{
  "n_layer": 10,
  "head_dim": 64,
  "d_mlp": 512,
  "activation": "quick_gelu",
  "norm": "layernorm",
  "norm_place": "pre",
  "norm_eps": 1e-05,
  "positions": "rope",
  "qk_norm": false,
  "bias": "all",
  "tie_embeddings": false,
  "init": "trunc",
  "init_std_o": 0.042,
  "init_std_down": 0.0,
  "decay_shape": "square"
}
Each number is 50 + 12 x the weight over its row's rms, rounded and kept within 0 to 99. Layers, rows and columns count from 0. The size before them is the row's rms in percent of the matrix's.

# up: layer 3 MLP up, 512x128, rms 0.539, rows 487-511, columns 64-127
# down: layer 3 MLP down (transposed), 512x128, rms 0.522, rows 487-511, columns 64-127
up487 101:39 29 62 46 45 40 57 57 38 47 40 32 61 29 39 47 48 56 69 55 52 72 25 59 57 63 69 52 29 56 63 61 47 65 61 65 53 24 27 66 65 34 57 18 43 61 43 47 49 50 56 28 68 45 50 47 18 46 35 56 72 47 48 65
down487 095:64 67 40 36 60 48 42 54 64 50 55 53 32 60 52 53 70 40 55 49 39 42 59 59 54 45 33 28 52 63 43 49 28 51 25 30 40 82 41 66 56 70 54 42 54 64 42 54 42 50 43 58 66 52 58 69 45 44 58 22 39 58 34 36
up488 108:29 49 74 53 49 63 55 55 45 43 53 35 60 60 49 69 40 72 52 48 39 41 41 12 50 54 45 48 42 55 41 62 77 53 54 54 54 39 47 49 60 55 48 67 30 53 65 63 49 46 42 32 45 35 62 62 62 75 38 60 55 55 60 44
down488 095:52 57 32 54 53 45 46 50 67 39 62 42 50 55 49 42 14 37 35 63 45 75 47 34 47 25 65 45 52 44 47 46 55 68 57 73 46 52 43 56 48 34 49 47 45 56 60 61 37 55 60 48 39 46 59 46 38 31 49 40 64 41 27 54
up489 105:65 14 56 69 50 60 52 53 70 47 60 39 43 28 51 63 58 66 38 34 48 42 40 78 45 56 43 26 52 72 21 79 56 57 36 45 48 63 47 70 54 45 46 57 36 51 52 39 67 53 47 47 44 36 52 25 55 61 66 54 58 61 42 45
down489 099:58 43 41 41 63 69 43 48 25 50 44 54 52 51 49 34 45 33 54 44 34 57 48 58 68 53 50 61 46 58 75 36 66 52 55 57 33 23 47 13 48 36 52 48 36 26 35 61 41 40 44 49 54 32 41 61 38 46 52 51 76 56 46 40
up490 099:50 48 49 32 58 38 72 67 32 32 55 47 47 31 52 45 90 50 53 44 58 25 63 49 48 53 66 52 39 65 48 67 43 22 48 44 68 58 47 64 47 50 37 28 52 42 58 48 25 57 59 45 42 36 51 57 30 40 51 47 65 18 51 39
down490 101:42 47 36 48 55 56 29 45 66 36 32 34 45 52 49 51 39 46 18 68 37 54 27 58 72 52 37 60 64 45 49 49 37 38 25 38 33 47 50 58 65 56 50 45 67 53 68 61 47 50 44 56 68 50 34 65 52 57 58 68 62 64 53 57
up491 111:68 39 44 42 42 65 35 50 30 55 65 68 59 57 41 48 57 66 36 67 68 43 30 39 38 49 30 49 43 57 52 49 55 61 56 61 53 30 56 50 50 49 73 52 37 36 57 48 49 47 66 46 38 70 43 45 55 59 34 44 29 43 35 26
down491 104:67 68 41 65 51 56 50 59 48 32 58 35 58 66 38 54 44 63 54 52 50 60 37 36 61 37 36 41 49 54 50 64 28 64 46 87 60 29 49 26 34 41 52 43 50 52 29 36 54 42 67 66 44 54 54 48 31 68 46 50 38 44 50 19
up492 099:50 49 48 30 53 55 54 46 52 67 34 54 46 62 56 62 35 43 72 70 35 33 37 57 50 39 29 41 54 40 53 51 58 48 41 41 35 65 47 41 36 46 54 39 41 68 42 65 59 39 32 60 67 63 71 42 60 31 65 44 59 51 49 43
down492 095:54 47 42 54 39 70 32 52 55 48 61 51 61 48 52 54 62 40 50 46 35 51 29 51 52 49 71 43 41 50 56 51 58 83 50 59 64 57 50 49 58 42 48 45 63 50 75 49 54 89 55 38 23 43 49 60 54 41 55 37 24 51 73 59
up493 092:56 47 42 58 59 82 56 54 47 53 54 58 53 52 41 45 40 34 42 59 49 33 63 44 49 44 56 33 62 34 52 45 83 28 55 42 63 49 56 31 62 33 51 49 51 53 48 59 41 62 74 28 47 47 52 61 67 45 43 59 53 51 54 42
down493 100:65 90 56 32 36 34 62 32 53 27 37 43 57 65 48 41 64 45 58 50 28 46 43 48 48 44 27 60 47 57 54 53 41 67 40 50 45 59 57 44 52 71 46 17 56 41 17 58 48 53 33 50 51 62 46 55 48 37 68 40 58 57 59 59
up494 103:33 50 53 56 36 46 44 42 47 38 51 53 51 25 38 63 52 69 56 48 59 72 15 52 48 69 70 46 47 50 53 31 60 52 44 46 65 41 46 46 52 56 54 69 57 48 30 38 52 53 52 33 64 16 38 39 54 66 28 49 40 51 29 66
down494 093:58 67 41 51 47 49 60 34 48 49 41 34 39 75 54 54 44 48 55 50 58 34 31 36 42 41 54 52 23 59 59 78 35 72 39 38 35 58 60 47 46 57 41 36 45 43 57 59 55 52 59 48 52 47 55 51 43 72 67 55 52 61 50 58
up495 097:62 36 59 64 40 46 43 68 59 52 59 56 68 44 51 40 55 73 48 48 49 61 62 52 62 42 40 65 59 44 49 36 47 28 40 58 40 63 45 45 38 45 38 84 57 52 64 54 46 38 49 67 50 82 50 53 80 66 46 44 64 18 40 61
down495 097:54 57 53 34 62 45 55 47 32 45 61 57 28 88 65 51 67 58 47 59 52 56 61 22 61 68 47 33 67 29 48 56 63 47 48 56 44 62 61 77 66 65 42 43 68 26 27 56 37 65 34 34 59 29 58 44 49 54 39 51 48 42 58 53
up496 098:65 43 50 58 43 43 40 49 42 61 49 21 50 45 57 51 45 53 50 64 52 78 60 39 58 45 63 52 55 38 58 54 43 28 48 44 66 59 55 68 76 63 54 44 64 35 40 48 73 49 63 20 41 48 35 44 62 27 36 35 27 71 42 49
down496 096:52 50 34 45 34 66 46 14 45 48 58 54 44 36 44 43 51 58 61 52 42 47 33 39 49 60 55 46 62 33 39 52 60 61 43 59 43 53 44 53 35 34 27 48 61 74 61 27 57 71 49 53 61 55 52 52 44 52 65 55 40 69 57 37
up497 106:54 48 53 36 45 56 39 38 49 48 63 62 25 50 31 49 61 32 52 49 65 63 51 37 35 43 77 52 52 65 55 31 60 55 39 33 23 34 43 46 57 52 64 50 59 67 44 40 41 49 38 49 67 77 40 47 39 53 36 55 60 38 41 49
down497 107:49 41 39 43 46 35 51 54 65 33 61 37 26 40 50 81 44 54 68 54 45 32 40 68 43 64 59 56 38 65 53 36 34 61 57 25 63 41 60 50 47 60 26 50 47 48 38 43 52 57 64 46 47 68 45 41 53 50 62 69 74 33 37 48
up498 098:53 34 59 51 24 42 36 30 45 37 45 68 50 60 58 75 55 59 53 56 33 57 49 42 26 28 47 45 60 56 43 39 53 44 42 54 32 59 37 70 57 65 58 70 50 55 54 66 41 57 58 43 58 47 68 62 59 39 19 62 41 45 44 42
down498 101:34 56 47 59 61 63 45 35 51 43 56 49 70 63 40 23 47 53 57 67 22 47 45 48 52 47 57 50 40 63 45 69 59 42 43 35 64 53 47 37 32 52 51 54 55 73 51 49 49 72 37 50 56 33 53 53 39 51 51 57 53 54 50 53
up499 089:34 57 22 53 58 55 60 48 41 34 58 46 57 54 42 42 51 64 41 43 62 55 59 49 32 43 65 55 68 66 52 52 38 56 58 58 65 27 47 50 43 73 66 33 36 69 59 43 52 72 53 34 52 56 42 31 60 71 51 56 62 75 76 41
down499 101:44 56 42 62 61 55 42 59 39 57 33 47 35 40 51 36 55 37 33 47 59 51 64 44 72 51 55 41 20 49 43 57 59 53 21 41 53 52 58 41 45 57 44 63 50 64 46 47 57 55 68 34 48 48 68 66 66 63 51 50 60 52 46 86
up500 092:21 38 56 32 68 44 61 58 50 61 51 64 39 50 80 49 55 27 67 29 53 54 59 60 47 53 50 41 51 77 51 42 64 64 50 67 39 74 36 42 43 52 59 57 52 44 35 46 51 35 39 54 35 56 59 43 43 54 35 45 36 44 46 52
down500 103:53 58 62 52 51 64 60 44 81 51 38 36 58 47 45 29 57 46 46 55 35 31 59 42 38 37 59 65 52 34 54 48 51 47 41 47 50 47 53 55 43 40 23 58 57 42 55 50 62 69 34 24 43 48 52 50 38 58 51 37 37 30 61 59
up501 108:56 34 47 54 65 56 72 29 54 43 18 48 45 44 53 34 23 54 48 47 52 40 70 56 63 55 43 49 47 51 50 71 46 55 63 58 47 51 33 67 56 62 60 53 59 54 58 52 31 54 49 54 52 61 32 38 32 41 40 40 63 51 46 53
down501 097:64 46 37 78 68 39 55 35 51 38 60 53 53 68 55 51 60 47 60 59 35 67 45 46 48 52 36 53 54 59 48 41 54 55 46 68 68 31 58 46 52 26 49 41 26 61 69 42 50 44 59 52 33 55 46 47 46 46 66 38 64 22 46 55
up502 095:56 52 34 38 55 52 66 54 54 42 44 58 34 68 44 63 26 51 71 61 33 54 59 38 37 42 54 56 64 28 62 29 53 61 40 66 41 48 59 45 47 48 71 53 56 36 36 54 65 38 54 69 39 50 57 31 50 51 54 31 59 36 36 39
down502 099:48 39 43 44 59 54 27 61 33 52 66 34 43 63 61 56 43 42 44 38 52 41 58 27 65 53 59 50 58 52 33 42 37 68 51 42 78 30 67 54 56 59 46 38 46 53 54 57 63 46 59 44 51 50 56 37 39 40 50 51 59 57 48 49
up503 086:48 17 49 60 68 41 48 51 49 59 32 57 63 53 17 40 45 54 27 67 62 64 58 40 38 46 35 24 61 31 53 37 28 37 35 53 63 58 55 51 38 61 60 50 66 44 46 56 57 40 33 60 25 63 59 66 39 44 71 61 62 46 65 52
down503 094:47 68 56 41 28 55 49 51 50 48 45 68 60 27 54 40 51 50 41 40 53 61 56 59 66 66 66 59 38 52 44 45 72 59 68 43 40 49 76 62 42 54 73 57 45 43 63 43 47 57 37 43 38 50 45 45 39 73 55 65 51 18 49 66
up504 098:56 36 59 41 29 71 60 53 50 31 47 53 64 34 22 78 43 58 67 48 42 73 47 64 36 50 62 67 52 35 62 46 49 52 50 65 66 48 33 36 55 34 49 56 40 52 48 49 46 38 42 72 67 58 49 57 61 41 37 26 40 35 53 46
down504 111:55 53 61 58 70 58 87 77 46 68 43 34 67 59 56 42 38 58 51 47 59 36 46 49 79 42 47 57 42 43 35 36 44 43 39 52 41 44 55 70 73 52 50 77 47 41 50 32 69 42 42 46 55 46 41 65 56 39 46 51 39 28 64 47
up505 113:43 34 53 31 45 76 42 36 66 29 60 74 49 55 40 48 49 55 56 55 54 34 19 58 36 68 57 52 53 66 46 38 35 51 54 63 50 51 30 43 51 70 43 50 70 49 48 41 81 46 54 46 45 64 40 55 68 55 51 66 54 60 50 41
down505 109:44 38 39 58 53 67 33 57 33 35 42 46 62 64 52 70 40 47 55 60 58 43 47 51 65 65 63 35 49 39 66 54 74 56 48 51 52 42 29 26 47 40 56 50 49 66 79 59 56 29 56 49 27 46 40 58 37 68 72 43 42 31 42 41
up506 105:52 60 39 49 58 55 59 50 37 53 36 66 70 53 49 27 29 35 59 36 48 58 47 60 43 48 46 47 45 58 38 71 30 65 49 56 47 47 63 53 62 45 58 40 48 49 48 71 37 44 70 46 48 47 23 52 53 45 63 52 44 43 51 57
down506 103:35 50 72 49 39 63 63 35 55 52 65 40 49 40 42 65 28 39 56 56 68 50 54 36 34 41 41 65 53 70 52 82 29 53 60 50 47 49 41 62 60 52 44 48 54 50 38 46 66 56 33 45 70 59 48 47 68 49 68 55 48 60 36 47
up507 091:50 60 31 59 41 42 54 48 51 51 63 67 52 34 79 40 47 76 55 41 65 49 48 51 60 66 41 57 57 43 35 55 62 56 46 47 48 47 58 40 42 60 48 43 28 52 49 52 62 44 49 51 60 53 63 36 68 60 39 47 49 23 42 67
down507 089:48 47 61 25 45 60 42 68 38 75 48 39 55 66 48 46 53 43 23 32 50 55 62 62 49 62 38 56 42 50 53 56 51 46 52 71 43 29 40 52 46 45 59 41 58 50 42 52 49 31 52 40 44 57 47 66 58 69 45 42 43 54 76 43
up508 098:33 44 59 51 55 46 28 63 69 75 35 58 52 63 35 42 62 42 44 49 40 54 59 34 49 51 50 32 24 41 50 35 62 43 63 55 57 57 76 50 40 49 53 57 49 41 31 30 69 48 46 42 56 55 52 66 25 24 36 66 50 47 55 40
down508 092:47 57 49 43 66 71 67 66 60 55 50 46 57 36 44 35 45 74 46 59 72 59 39 60 61 40 44 43 46 47 41 75 40 63 47 65 57 65 18 54 48 48 48 64 74 47 40 64 33 56 62 50 46 68 47 53 65 58 37 60 49 62 44 54
up509 096:45 50 59 69 46 55 29 34 56 38 42 55 55 59 62 59 42 38 61 49 56 48 39 62 47 62 48 36 67 43 61 27 42 21 55 33 47 54 32 56 43 38 24 51 47 54 55 50 63 49 45 57 52 61 45 52 57 57 54 43 73 53 72 33
down509 098:31 60 61 34 60 44 49 65 64 44 48 50 64 44 48 45 45 34 46 56 56 44 58 54 48 45 51 61 66 36 31 59 44 64 26 41 18 50 28 40 57 45 58 44 56 52 59 29 40 52 52 46 48 54 52 44 55 74 56 59 42 70 30 48
up510 105:39 27 59 50 50 52 63 64 38 47 45 80 52 67 76 56 33 64 52 43 61 40 52 65 68 32 51 58 64 52 57 62 50 66 38 41 32 48 51 57 60 46 67 91 50 65 56 43 65 37 32 52 45 26 50 67 51 56 51 38 70 17 59 50
down510 099:31 78 57 42 49 38 37 57 53 63 65 45 52 40 57 55 59 49 40 55 32 53 34 36 30 72 53 42 29 74 43 56 59 64 34 48 68 45 55 70 37 39 40 43 55 58 30 65 33 69 51 61 50 61 39 30 47 57 43 54 30 61 55 53
up511 099:46 39 51 66 49 53 49 50 43 44 44 44 56 53 67 42 47 53 54 58 43 44 46 36 35 66 55 49 77 60 43 63 47 46 50 43 49 56 50 55 46 61 60 83 45 23 53 48 53 58 68 68 39 76 64 43 45 38 63 31 67 45 75 39
down511 099:53 66 53 53 62 37 38 87 23 49 61 60 58 39 43 58 23 53 44 61 35 58 44 55 50 70 47 42 39 31 53 58 56 43 50 60 35 56 36 42 37 43 81 37 61 50 32 61 34 46 50 49 56 39 59 54 52 70 57 46 57 57 40 51